config.toml
d_mlp = 448
positions = "rope"
rope_fraction = 1.0
parallel_block = false
init = "trunc"
init_std_up = 0.0215
optimizer = "adamw"
lr = 0.00272
lr_head = 0.00887
schedule = "wsd"
decay_shape = "pow"
doc_mask = true
dataset = "wikipedia_en"
Each number is 500 + 25 x the weight over its row's rms, rounded and kept within 0 to 999. Layers, rows and columns count from 0. Numbers have three digits each. The size before them is the row's rms in percent of the matrix's.

# layer 8 MLP down, 160x448, rms 0.114, rows 0-159, columns 336-391
101:525537570497538516522509505517549484481515521508503549525493484523513495515519480471477521499516507518503502538521530545491504474510488515563500487553525519484484517542
110:471500449510543500501491514469490507499500558479507526487516501469485479486440519497478509508532504456499516475478500521486508546505476473509486484469488509512498510515
093:492523506473485483479528490490535486459562526524477529486458505459487526482494462548490492476515487501464499504515530524500489493465478527530534466494439506498496554472
097:511527488535489494496519528541511504536473553493509507537509463528501474488493516497510534492544506557511487497509518477501471509486467496501493486494498498528523485467
093:482504513482481499498473506518521491499487521510516490526518475497493480477549513490492478513488452533500519493516485487498495509522508482502501541509469549497517485521
096:516497488492481471457512532526476491523459474464419494484519497523519512471537502501490472502513477482500508546566516479505485479491493514520512505499517505508477490514
103:529503479541469510500512506502468493506489440514501487531507530459504505489484500534503560562475508503521528531474530524487465527521503495476480519493503484484515513489
098:514482496489495512487498546501522463489490506467508495471489515505466499515490487477534509461511504515440476432486517528516482547461455510509517489502501502494448492449
097:513505525509510535489459473525509502509509471502546533524475514512472482506517517513549486510498523518475547465493534527536483488516518498508499463544506529525528524538
093:512494522526518498538480494523466520485490473522507491501509485482500490500515457497472503495484519456481472500474473545492524460505459501498525443517502490485485471486
091:487562519519518542476499530526462497494551462498555485533511471510492484463500472538483523446514480497524502497535450505521479516504496521478483517519523492518493535517
104:444527510484525477503528515473490512508503538473468495482531465501506470463503487539458529547494452534502503513504515519457488491498512520497517462495474520481491517528
094:498499539517524524501533503493458481509528480508527500480505520488482478485554452498495497493481496482478489479538523521506550501514492466492502531520497520491503510527
096:462493536523560471481481477496465519496491486497508538468509507459487502472481541477492465505500527537537524503474534511508509490511530509494549526491463508503447508521
102:477500531502500471488528512515535532507514498496506468462508470488478516521515447486465426522507447512505511521508463477475499546479482512520508517475494517503490528506
103:518527501469465476493476508501573525512490498550462491485496521517504484511514432497517485504503488570536538506545507579492487490485495443508505486497503503490516495520
102:476505516526477484489471511494525491520538532513516506479488502483485477517506534468501515518490502497570471490468525507464452504486476473505504533521484485541501526469
096:445535496498484533473507456518481503450486506478517502488487484490552511472486466491489454468527437519496528486521474514489494469488524514514490492486487504522481490496
094:477491525510540527526486499511489500474511473552526464494473486464494503460542488495481439441522560514495556500473503525533479505490458496491520480502518502512500511542
102:537446483486509496497519506495524477504478541439506539509491485490470456526519476527444464529492469512524551496498520487490465495520523448492501488489512500495486555551
098:510520521498510447519506512503480513530497489465530474523498497532520488515504479473511529485545529467479500503472499518495514510489478497550520516496515482504486493516
102:514522472470519469511523508475486492469498515484509476505505435524437480491522492502533513474511468510488465504519501538497489500491523466542501507531468491524460512533
099:511538460485500499516489528469494507511490517496519480516496481525511520524497487532478488511518557482520472504485495526503512519545519523534526505514453519558556460494
098:499468490521531487593531492468477516452512498459524455547466512527503485495489527496537484477480518509460517493454484496505507493522521488521527460481469506457484465500
100:493504509503466492523483491506466494528464514494474496491520489476523458484497489461531496535498524496503508496535515486467504508515499473548462482531521516538439495523
101:471500493540514526478504495489504476520498513501507486487499522505529491545512530517484466517519492486506460449484487516444501527494494499516481512489490499499510489546
097:512542538455522471486508508500466489524528508508496535480505507517453481492497495431541548495508540531466507455506514520471452483506442492531496495498505502531505487492
097:485462499513461524494458498455501507516536541500457483530480474489501466565461522507503480495499512492576479473507508511479492511505494509530522484478496502460482521486
102:494484469528510491470525520513461536458523515532545474516486481542502502498462506435489509504501513496501500516506509489516508460483483475479511498450530496488454548435
106:503464478520508525485475512508536490519450488494500469532525535503524532537498513510554543536487520523481512505519508526516523472528507533531488493485479512534519497496
098:442470494521518498481481543444453491506490501480508474474523490473443484524479472484506491491519518503500485499461440470518487527502502491493478469486435487487469504472
108:545489515503478504512509540499496463497520495575510514446491512552472526513506467483499508501514510523537500489456469522485489507492511471531472492531523474475481494480
102:489502472513477476473470498510446530487510489513480466500482484544488514482474477501526528503498516484496476489464460495511487506457537492502491508502481467478488487453
102:486496521517518483521454504490484564482502468536499480470479495528536512522490476521481464484494479498473499467490475523486495476546439491455524522482466465463482427509
095:464510492503470534522515513495494467491489478518495494489510500544529498463470479503503532500513491556498491496502518510479517489485502465491488509501484501528526562523
104:527526519515458475491536487481528490546476471460468475489483477476506485515471533495493538544523457523546477481509517484514532534470504468547504522499512528441484534492
098:475474521457516456517527492481504508509510492485480516508488560504517504553493471477488478534547534538466510512454464440469501507490548484514563435468525515530472491470
106:518487472520502469519525517488516514512462515482530525505500484506460504491515539531499503494474524473503527487419500525500472502487491503484531492487459530521499472534
097:469516496533517542523516508523493480456483496520509493500489508510505519524484520492488482484485521514556541492493476473465487501516505470554534493517488449500500521489
105:501509493420488529443514527497511508492558475474475485512491466483531473504522521512502491518524488553454515546485520497462455494504507510523484462468496453454514494540
101:508485481532511496514514477484468469490465486506468501485502529493500503450531480515471492503535524454487549497498487530485511451530472476477487479483475482466478511483
097:486462501499511513492487484520448492491550519535509496519478557537487526501506502478508500434459519497511489519501476525488493491535518506478507543497474461509509516495
090:520532510519508489475514491490490510456488496509507536519470490478509533493489469506486499531492461513454483466540501507484503467536496497479483478512461527495508484463
097:479491469481541504454507497517550505495520514545444466474507484473533485522520526439523471521529520528484501516504496514507496544481468451474497505517483486473496473476
097:485471519525490509480446513501491515504475512473448473479521488495452483557480502506507513530547454474525495530552505525511473499513481506496495475491492476505496521482
101:486493514486476533547503491473540535487494507535516471533551476514479575452491510514532504443461508516514499470526506529522532523503468487503538506501498491492494487526
104:499473490545512466538458498488495512527479516494509486457508493469497529555531432512503481500525538510466483503460477498511515505532466539512470484490520509497511519490
093:523513476559489463567459506499500533519532465524479499500517494538508521534494503481544454503495508515527479479468450531522515531519486486521493483528490499502490451494
099:449450510455464518529527493472498518479472519527524466538496490539505545558509500490519462479493547483460497509497542468496500505516485511483522458452481528492497491504
098:486494481464506441501506504505459487474532504549477557441489487467536500468490495471499475482548506533450509488494513495494497511483520455542544477510498511486497508482
091:478496474474509473488516495476454479477499560475512538466483481501486522512497506493490527533480494520536525506498470475479486516488537507450489510522493486516521454523
094:519483511475522500473468500507492496492537524491479542465514544477535503476531496491520483568499494505471545498490482517499512513480471524533502488484505463483471499493
097:554545536493485524527519497502547499487499517475472535485510507513560532507487432503500506467495517465520548471540518478504507538451473480511490475490533482473525486432
106:486489518509517495517533480435503493486423496481508515531498517450485529487495481498469520501505513440503486487517531469456497485516514489479479474507494501507502487554
102:458501495529536493517502518504502477502515502522477486513536504485496505487502478520489492562527491509506528460533489493469449557511493529503504515487529500481494509510
103:481483487464521466471456509513492494498511478529508479517479491502451524527507486521528528512503509498442470503463442468456479493514474532509500498496510460556506452541
099:508476498449484506522474498511485494452547533520489549505441504499549495442539542542505488489514488535515486517518514456486470505505550556483502486511482505532523542470
105:521510502503485502500533479511559464527570494527527486556466480486496533493482499497511496486470459490539526546490505517531520516484465479478526519496478513451480510508
098:541533469479470523505546496520527532534499506519526532515492470516492498475500483538505499530496474424501495500503496482504505548469473523510504464442532506483484532502
099:482493485494451489550490528515484529493507513491489465480508520478487455470533469511492536468497522486487492517510509464523462501518524505505465479482469485515511500493
098:512510509551481518474508448515496547479483530494442525509470485469530542550509516482494527442487483480539497479505504497507524493469471471516506508528568508506476486505
098:461459516474564464483470510511462525523535514524497532515465517485548487527542527474440534524484472516517504501505510472487483495531497501485483479532444489525465520493
095:494497497522458516527483495511503516484507499525515513531498449470527477488501492491484454467468444508503477524532524531538499447477523482531492499513492508485489532499
102:515454493501458476508490503506552485490513486562494542476527493481504484516484450522535508521529483519543521461488487490454518501506505472491466580479518437444563480480
098:542520491509483470500492491479485482521514471507516471446503503525498545491532488472520524517493531540447491490475505502473486500489479470479509550494481512534487464536
096:539489516480502499519486513497508517468471486538479527520464492515502508480529500482489516511498524516504522512492480475459482505478500477518447540487520475461543484509
095:479477490502500508481475511502457520537488487545494456490465458515528527499522504490496494464520478472551487520472459463459529478463482522567535487472534498494503483489
100:498487501492489550475521531491470499502499460488461508502538493431480522451470504502470510473554521495476562483504535479514505508510493514476525470543515494466501520491
094:510516513505491475521483525478500503462434508513489519530480531541497474492485503481475527514520483471473500489501508500470518516536497508528517469484487547528523470499
095:471452518512509477480522485543466492534518478442492462539510452484494512460516494501510499485491500492522482523479511475478498476486490515532502490493480479494522501506
096:511524490478478541460513519493514517528466473502439502506508533444510490497492512466510476576520504553496480523489507503501540481481462499496544512508476532495495516510
100:504476478550502519527519483493498494523479480536483518475465461506538475523462534490528522529494452530504494551557510570498527483517504458538480486484495501497501511513
104:492540494532510530515477497478536497503550505508507507511500462511504502528476488520496456488524469483458505538437507524468503493500474544478504511548464528506490489521
093:540483497522511521493467521474519517502460520475474450499520494484510498449500504535516508463484475504486488536539496492471553441505519494494479501485472496508479544519
096:554497509528492488533465513504499486471440487471472535482544483505509469515493496461488502484501466503510489538478527491503508505500472462507490508490478537515494526519
091:523523487507544488499476471511457524503471509479504481455503532473515531472521483480500508500479545482488475504494510499545535498464521491471501482516498522534468460550
095:492498523503482481505487512465490486521539518468484485461473482505479482530505444513530544486500483519471492508511464523532498503506479496472502484506529495498471548506
088:507525462507528510524522493513496477497477509523486554483513535538470506487463515474478531492506487502471502506523534536524478536495504438484502518512507511522502467487
101:504513502522466491545528520513514537523543474489477489519509462502501468524542513485479556502544523537536470526532494498496490472495513507459479507523496522478542530485
100:523490512557501490480562517483494486492517527494467486520494449517463500497529535440494502509538458494507495470530514512523535542478548521441493518492502512485514502530
113:482519521517469518497505439505460528528531520528538495508467557519499515528499474521488470511497495485497510503475504479503470475504489497511491535508473504547525494504
095:520457510493498517471540509516523460493530490521495532454511498561479520476473494492523506524488499482511470484504506510475468507541474496498530499503484498478512485478
099:467442496509525468499531502521485468431526520518531514493502521514493512506472505459484453491518469515491529513460519512543520488506520515497492508504495511495455507520
097:506527482456493525527510502473450507448500476508490472496445508449503520485521559514490499548501528522518479529522530516476485477532494553500548460485465483504516491464
100:493540514480503523485532521465480498513456505454543528494484518528441533492491476512477488479502460498482512474537493492541511471511494469478460474530482519496500488529
092:491526498517529519479472463509557511546459481517496500525487510483545491446474484470470515506427457483522519468494503528511502540514513485472488452450508453510509510502
095:511464525505540521531502519506470498508464475492490524491527477513478474483496482452492528526483524532488516502493540516508496503503500486492494538491508463522510495477
102:508533530484508472489492522526499508504505487529504509503522485472496544523484510457476452486494467519484512518515511490500504499504489516514474502508497510459510519502
085:495474463511522551494504501481472512496516480482515503534500540505517485497506492533511541498519474459459489491535490500535537439512545489474469487460528531499492512501
242:525509429500538531513515541462504445470491527517498507474540481487487465513465493490469516508496493511497535471488516532517493538538458449508504496499506508489475526511
091:489473503537493479489456513489516520516538537504523496463523484496552517474501514505511555517467531480489464491482484517479513479462562511456465472474510433519468503515
099:533472484501479540514507501472500509494513487486514524484480480497470524478484525451460471448480519499535503489515499464503546511571514517492546490463488472490475496485
098:529479532515485484507537473493508476507520482491497484476504519528498490530517541470505497530517469518474477482499522512502485501511493496477471516513520516541475500519
096:465457487551534490483501502486517474524526517494509478516484521518442507499488482454507465491509459502519480510518496558504506439489476513484500542515476528521524512539
103:520525494517492494536511505472495518528488487487492498538468459495512498459491509522477507486465489506502545539476474496494488454521498546485520489459456516523522531506
086:550472473500472503511471519470498541490512476521478482523539438507518472544508537514483531490471498534507471481537503489482515527480495488548461429460512487499478515490
091:485492516514506483455549475497530490507507496478558543497550523535486510457500498485519513517478504488465509505495498525512513546513531487455474526496504494441496482495
102:496512504484478481493537514496488457489545531487535488486504438521472504573535513480500489493486493482492523528527535487496489532497491528478487517499510522503546508517
095:469471537507548505491530490489518511504534491508501501518523566511476476499509471477496548555420492496497506508498471462491505489484536511499500537488493480495449514479
096:490453515510536485479528492469495498478520491459515471488507500512493476500547523520503463506484507443500535508477483534512473456486525518491527485497486463478452493545
095:488511507441495521491491506483454504486483512501520510507495471507526510493479525482493422521468487439459536450522509516528527490494469489498528508483497507501489497479
100:492496506507535487517496523509500547554467509479508522512558481475529534476515497486488489489514477484527487512525518509496506502498553519536506443496543580492482492446
098:527511484485492488562456492479479514494493530513535471540545504511542491526504444564501486499496527438491497524493489464538484494557511474527501491526499513484506472541
094:492515550496516485495498498497464482497496502500491520493505453529498517460523512464537479506525458482484520511486495485507502493487475543516475493522486499515513480506
107:451503480483494513466521523477511481476536518501534471475495495543448542530489442474513449489496472494520501441511515455537503509486489499514488489487477500504442499499
100:517471493508504534496501498519535511483518464495497463470490496520524507457512580515484510489513508492529538484493519466483492532501456548485487460486452517481506497457
104:505478537485506505486480535527502520490500491499473502492483524484546540483488473506480436484524525542501504499465499477484520503461478515505500500502496490509494505418
104:468532522477508482546512489466513488451489530495485514553491498485515504482486502461493455493527473493521490535468511470473487506545478487518490481505486464510512532497
093:523478453490538466466510491512498507541503533481489476477519501485482489501477482579495519509466523497499511517473514518532505488480484518568470533509506519474485523430
092:529500535489468541489523514517481527463482498466540511539500463524490499520512491494495503491467539512501502539498483519507488498510486490542504484512513541538495472483
097:479545514492483487443490499511491536518452465489504509459500497489506522474527464481476477513503478533513498485493542497485479501534488496498485472529521509471494489530
091:487490519468483472454503516510507496507530468516510478502507493460450497473513521512490477500470537547497479567471486514436442479490486505504490524502466507508508508495
094:446550512479481524499505508527516488467512500478498494495463509496529516496512523506468492541454517489499478476470505551470540465494473493500468499503444518483492508513
100:506473519488472493462532505546473497467481475481519441497510508503441524507476504471534486496523510518508495529512510479517500511438511520524530523479500466543511507529
097:483529481504480495479500460509505517530483486489494508524501515523481487438484504499423526518488500508482472529528539496508490518509485466485511481538562497471469485489
100:489537495496468501470517498498506523536507504497478489479465500509533508473488555481503475488488504461528522508530500514527537518488511504534494506488480469522475477503
105:519511484501458561487463542499493499513518477527445541476532490467446482505473461536470474505522521514544443498482463526485493524542485484538500530453482494511512538549
097:506494445506494493518487488491538491470517518518510512479518528534525486528499496527480535458519480486518533486481480493504492510509503478524501495520499498491506465511
088:526481457516457485470475481489545478535521493511511493483517525512485533497469521542514534527466504514503493502481566469535490538540456540508462544514517493504491518458
098:494454516516503485477493483529487527515445462483486492425468528527503483467524479479438489545497542534537488482483514489490491474481529490452489524453503498540506492498
098:496483482521494498514528520495476518456467482523461522511512480513485481525476478488486479517485495521488458508474428527492483507510536506498528506509506465519518486515
098:509514495487484493516547505514471513482513468533523546467533523501488508471490531471542532492481475481504504498502502531489510474496516535466500485479499532477468459510
093:489483511507500502493512510534535473519476534484525450513488454483499526471515494503486452469521539483473510482484502508495466449494493483466467492481486500488520508504
102:492519509480494497534459485470489525515486481458492482500509526495495514475526503491490519529492493511520505491530482483493507536490496488518483499470486491521435498528
101:541545495507472528432514472526503461493530525490513483501525486488509505505476492505452471510470486468501521489514483475488479501502491521517522484489511523463511483470
105:496454457493445509454509503499465512493533484506491444507460481469509507487496502481480547504502521573528519514465533510451485486514500483510508515512450497483524521519
097:524514540502508475514469521488522527485482476499482487481528489484456479525517525509470553548509465481492535497529494454505494484517541490470480532508519525540521496537
099:517512500504484508528510494475519509482552526452492540474516515482514482534499481487532493495504508430499451481456515509492520506477497552543489498525505449487510469491
103:477469487501490514506512515498537452517547479493483491503551507502483501514484492523511466508511504493522479556496482503499496513513513490480518498482516497496556481518
094:462524523502536512513487500525518522532504489493507497510533481526541480479478542491501493495511545469472477499449490482506496567504458525534499473425518474527488467510
096:493497487480512470472471499509488486519517507576475500449563474473498540481506541486542513537505486549545531492482456457498506463507506497558526515507453500487548462451
097:496518472486492505508524477474465486517528479485470508493502465494470503474477486538482503473471481527529483511505541528483521489494537521495491485477511503495505517567
099:498495501496484501484472458479508478511491539489554499532548483515493511502445451508464532508515529508550452540510529507506514476522519500483503488486452532523513480520
102:473531481507506491558502489525528486463488515533495503505550515511511527465435528463528510473521485511557496514481509539514500504484490507517465548565509497522490527493
099:523462492483540534489507484514526506530535523482490493525504549488473474501475523490524532519490536518544467486450530515483477512515533523539512499506475473490538506491
097:566476507502506508472497484515513530538478460496478479480500485495537460514507525519479500514476530542534513487473521518480505533478512507508448529469512502569461469515
094:486482435468516501502492500484472491509520493493463499489514540529512516479467558484502527558490520558519502502483508520515482507520504509537528507503477492497501477533
097:488476524469472495509541535511529526556474481537525493481458513498456521546479483501512538470503520490511501537476512500487474482486452518523508502512491481471503494484
100:487488531478528490513504535482482487500522484517508477501497461509470494502521481494486488466515521497514501485513501475528538472452488477536501535509456556475493494531
100:501507486449501513518517532490447491478473525517486526512473471466493516532496504476537491486548496548499523497470498516553493499484544478440516478504482526502491495527
098:490488544504500544483520494510484533526534480533469519477493519509482471494489485503546513472520522469520527494507511517511483496481475503536506509548487463517478502520
095:478489534474518507493487506484523495527541486471514482477522539507496504510493470505509503499531468503515455554471493511473501512497531501510529525498506488456499493448
104:527471541462549458511480541492478496510473478483470516521523458499459469499520546493496515549518477524483529526552498461505532460509513479491494476508460479494522480481
100:509494487537501513482493490508498517515535488500460481486510494463530530493519543504516513532486510508489553505513479499520514417516589494469484485492442463499531458545
097:518562501500507515536469480496481480477512535528470498517479537470521493496489545498469438507487536484536471492471480475449486532487461503499486523548493500500494530486
106:501516534524511500507509499478521537502470483470479503468506511482503469506473517529519507498517510502548504496549503475503517505510544490464448504531535458437492472535
104:470529468512524489493474478504501485552546465496538521488509492509495544441512506472488519473480517525455535498471520476502438472456515539505492498502515467446485489466
103:461521494462468511478519496479538498467469480480515478470479509484535495501443469501472497473516494528487443533545510510511541487521502493520531465487524492532493507493
102:494476505475504497521524470459482516493462490475530519500484511519480547503479509539519490535523468501495470506438494531510532491513528510500509487473524470503517476514
103:489517506538502523485502517472547499505482479472489495492522439537519453511534502522478499526500517469517503480456491508475535499506513514465442497461496546545523483530
093:488525523490510494490532498484499491508514533532491461454485479486488493533508493475504555538488489443498539495520513540478526496518501497527515472554505490500504480468
099:513493507469510509544487499476466490484526521505504458563477407524508538557506496485507504477521552500513530494492502524503516468499508510489531474525492557523471502561
100:490496485551515494520511513523519514516514526479466481475529484514496500483489483508499540484518457497471482493494525469501479509464462490498510520552507491522449480499
110:543514532539502494454492491492545488506510484506512481510470459503540513435545454486511502488512522472470487533553489496483496480446472523509470503508494481518533476473
096:554545499524463465473462508505540483511544517497478503506481557516536517503509472550522526506502530537476456491467474551460518548477499506479500482532487490496498490524
095:556534486499467497454499444564501472474510501493484515505441506503485493469484487542487503475494486486527500526535480498500400494499489488511478519515511493509497532478
097:561492537518492548468534524518524522538503506515477505541510516520524529475514519468525483482509484512539542461466481517517495496511486461492519497481493515515524478492
100:500450510531481525450465493443502481508511453472555500542503503523506556543510488553511488499511549481496463499529463466471513509503538496523494515515531430466506504524
096:517535493501485504501538480475496495460504467525516485482490565476505487507464530539557490529465435504557507462495531519502489502515557483540527547522473555508494508517
100:493553486483503514514500500483500520540466512496520508502499446548491514521509522505504476450520472464507510496519484501473543505493555530501484428496499495508503465525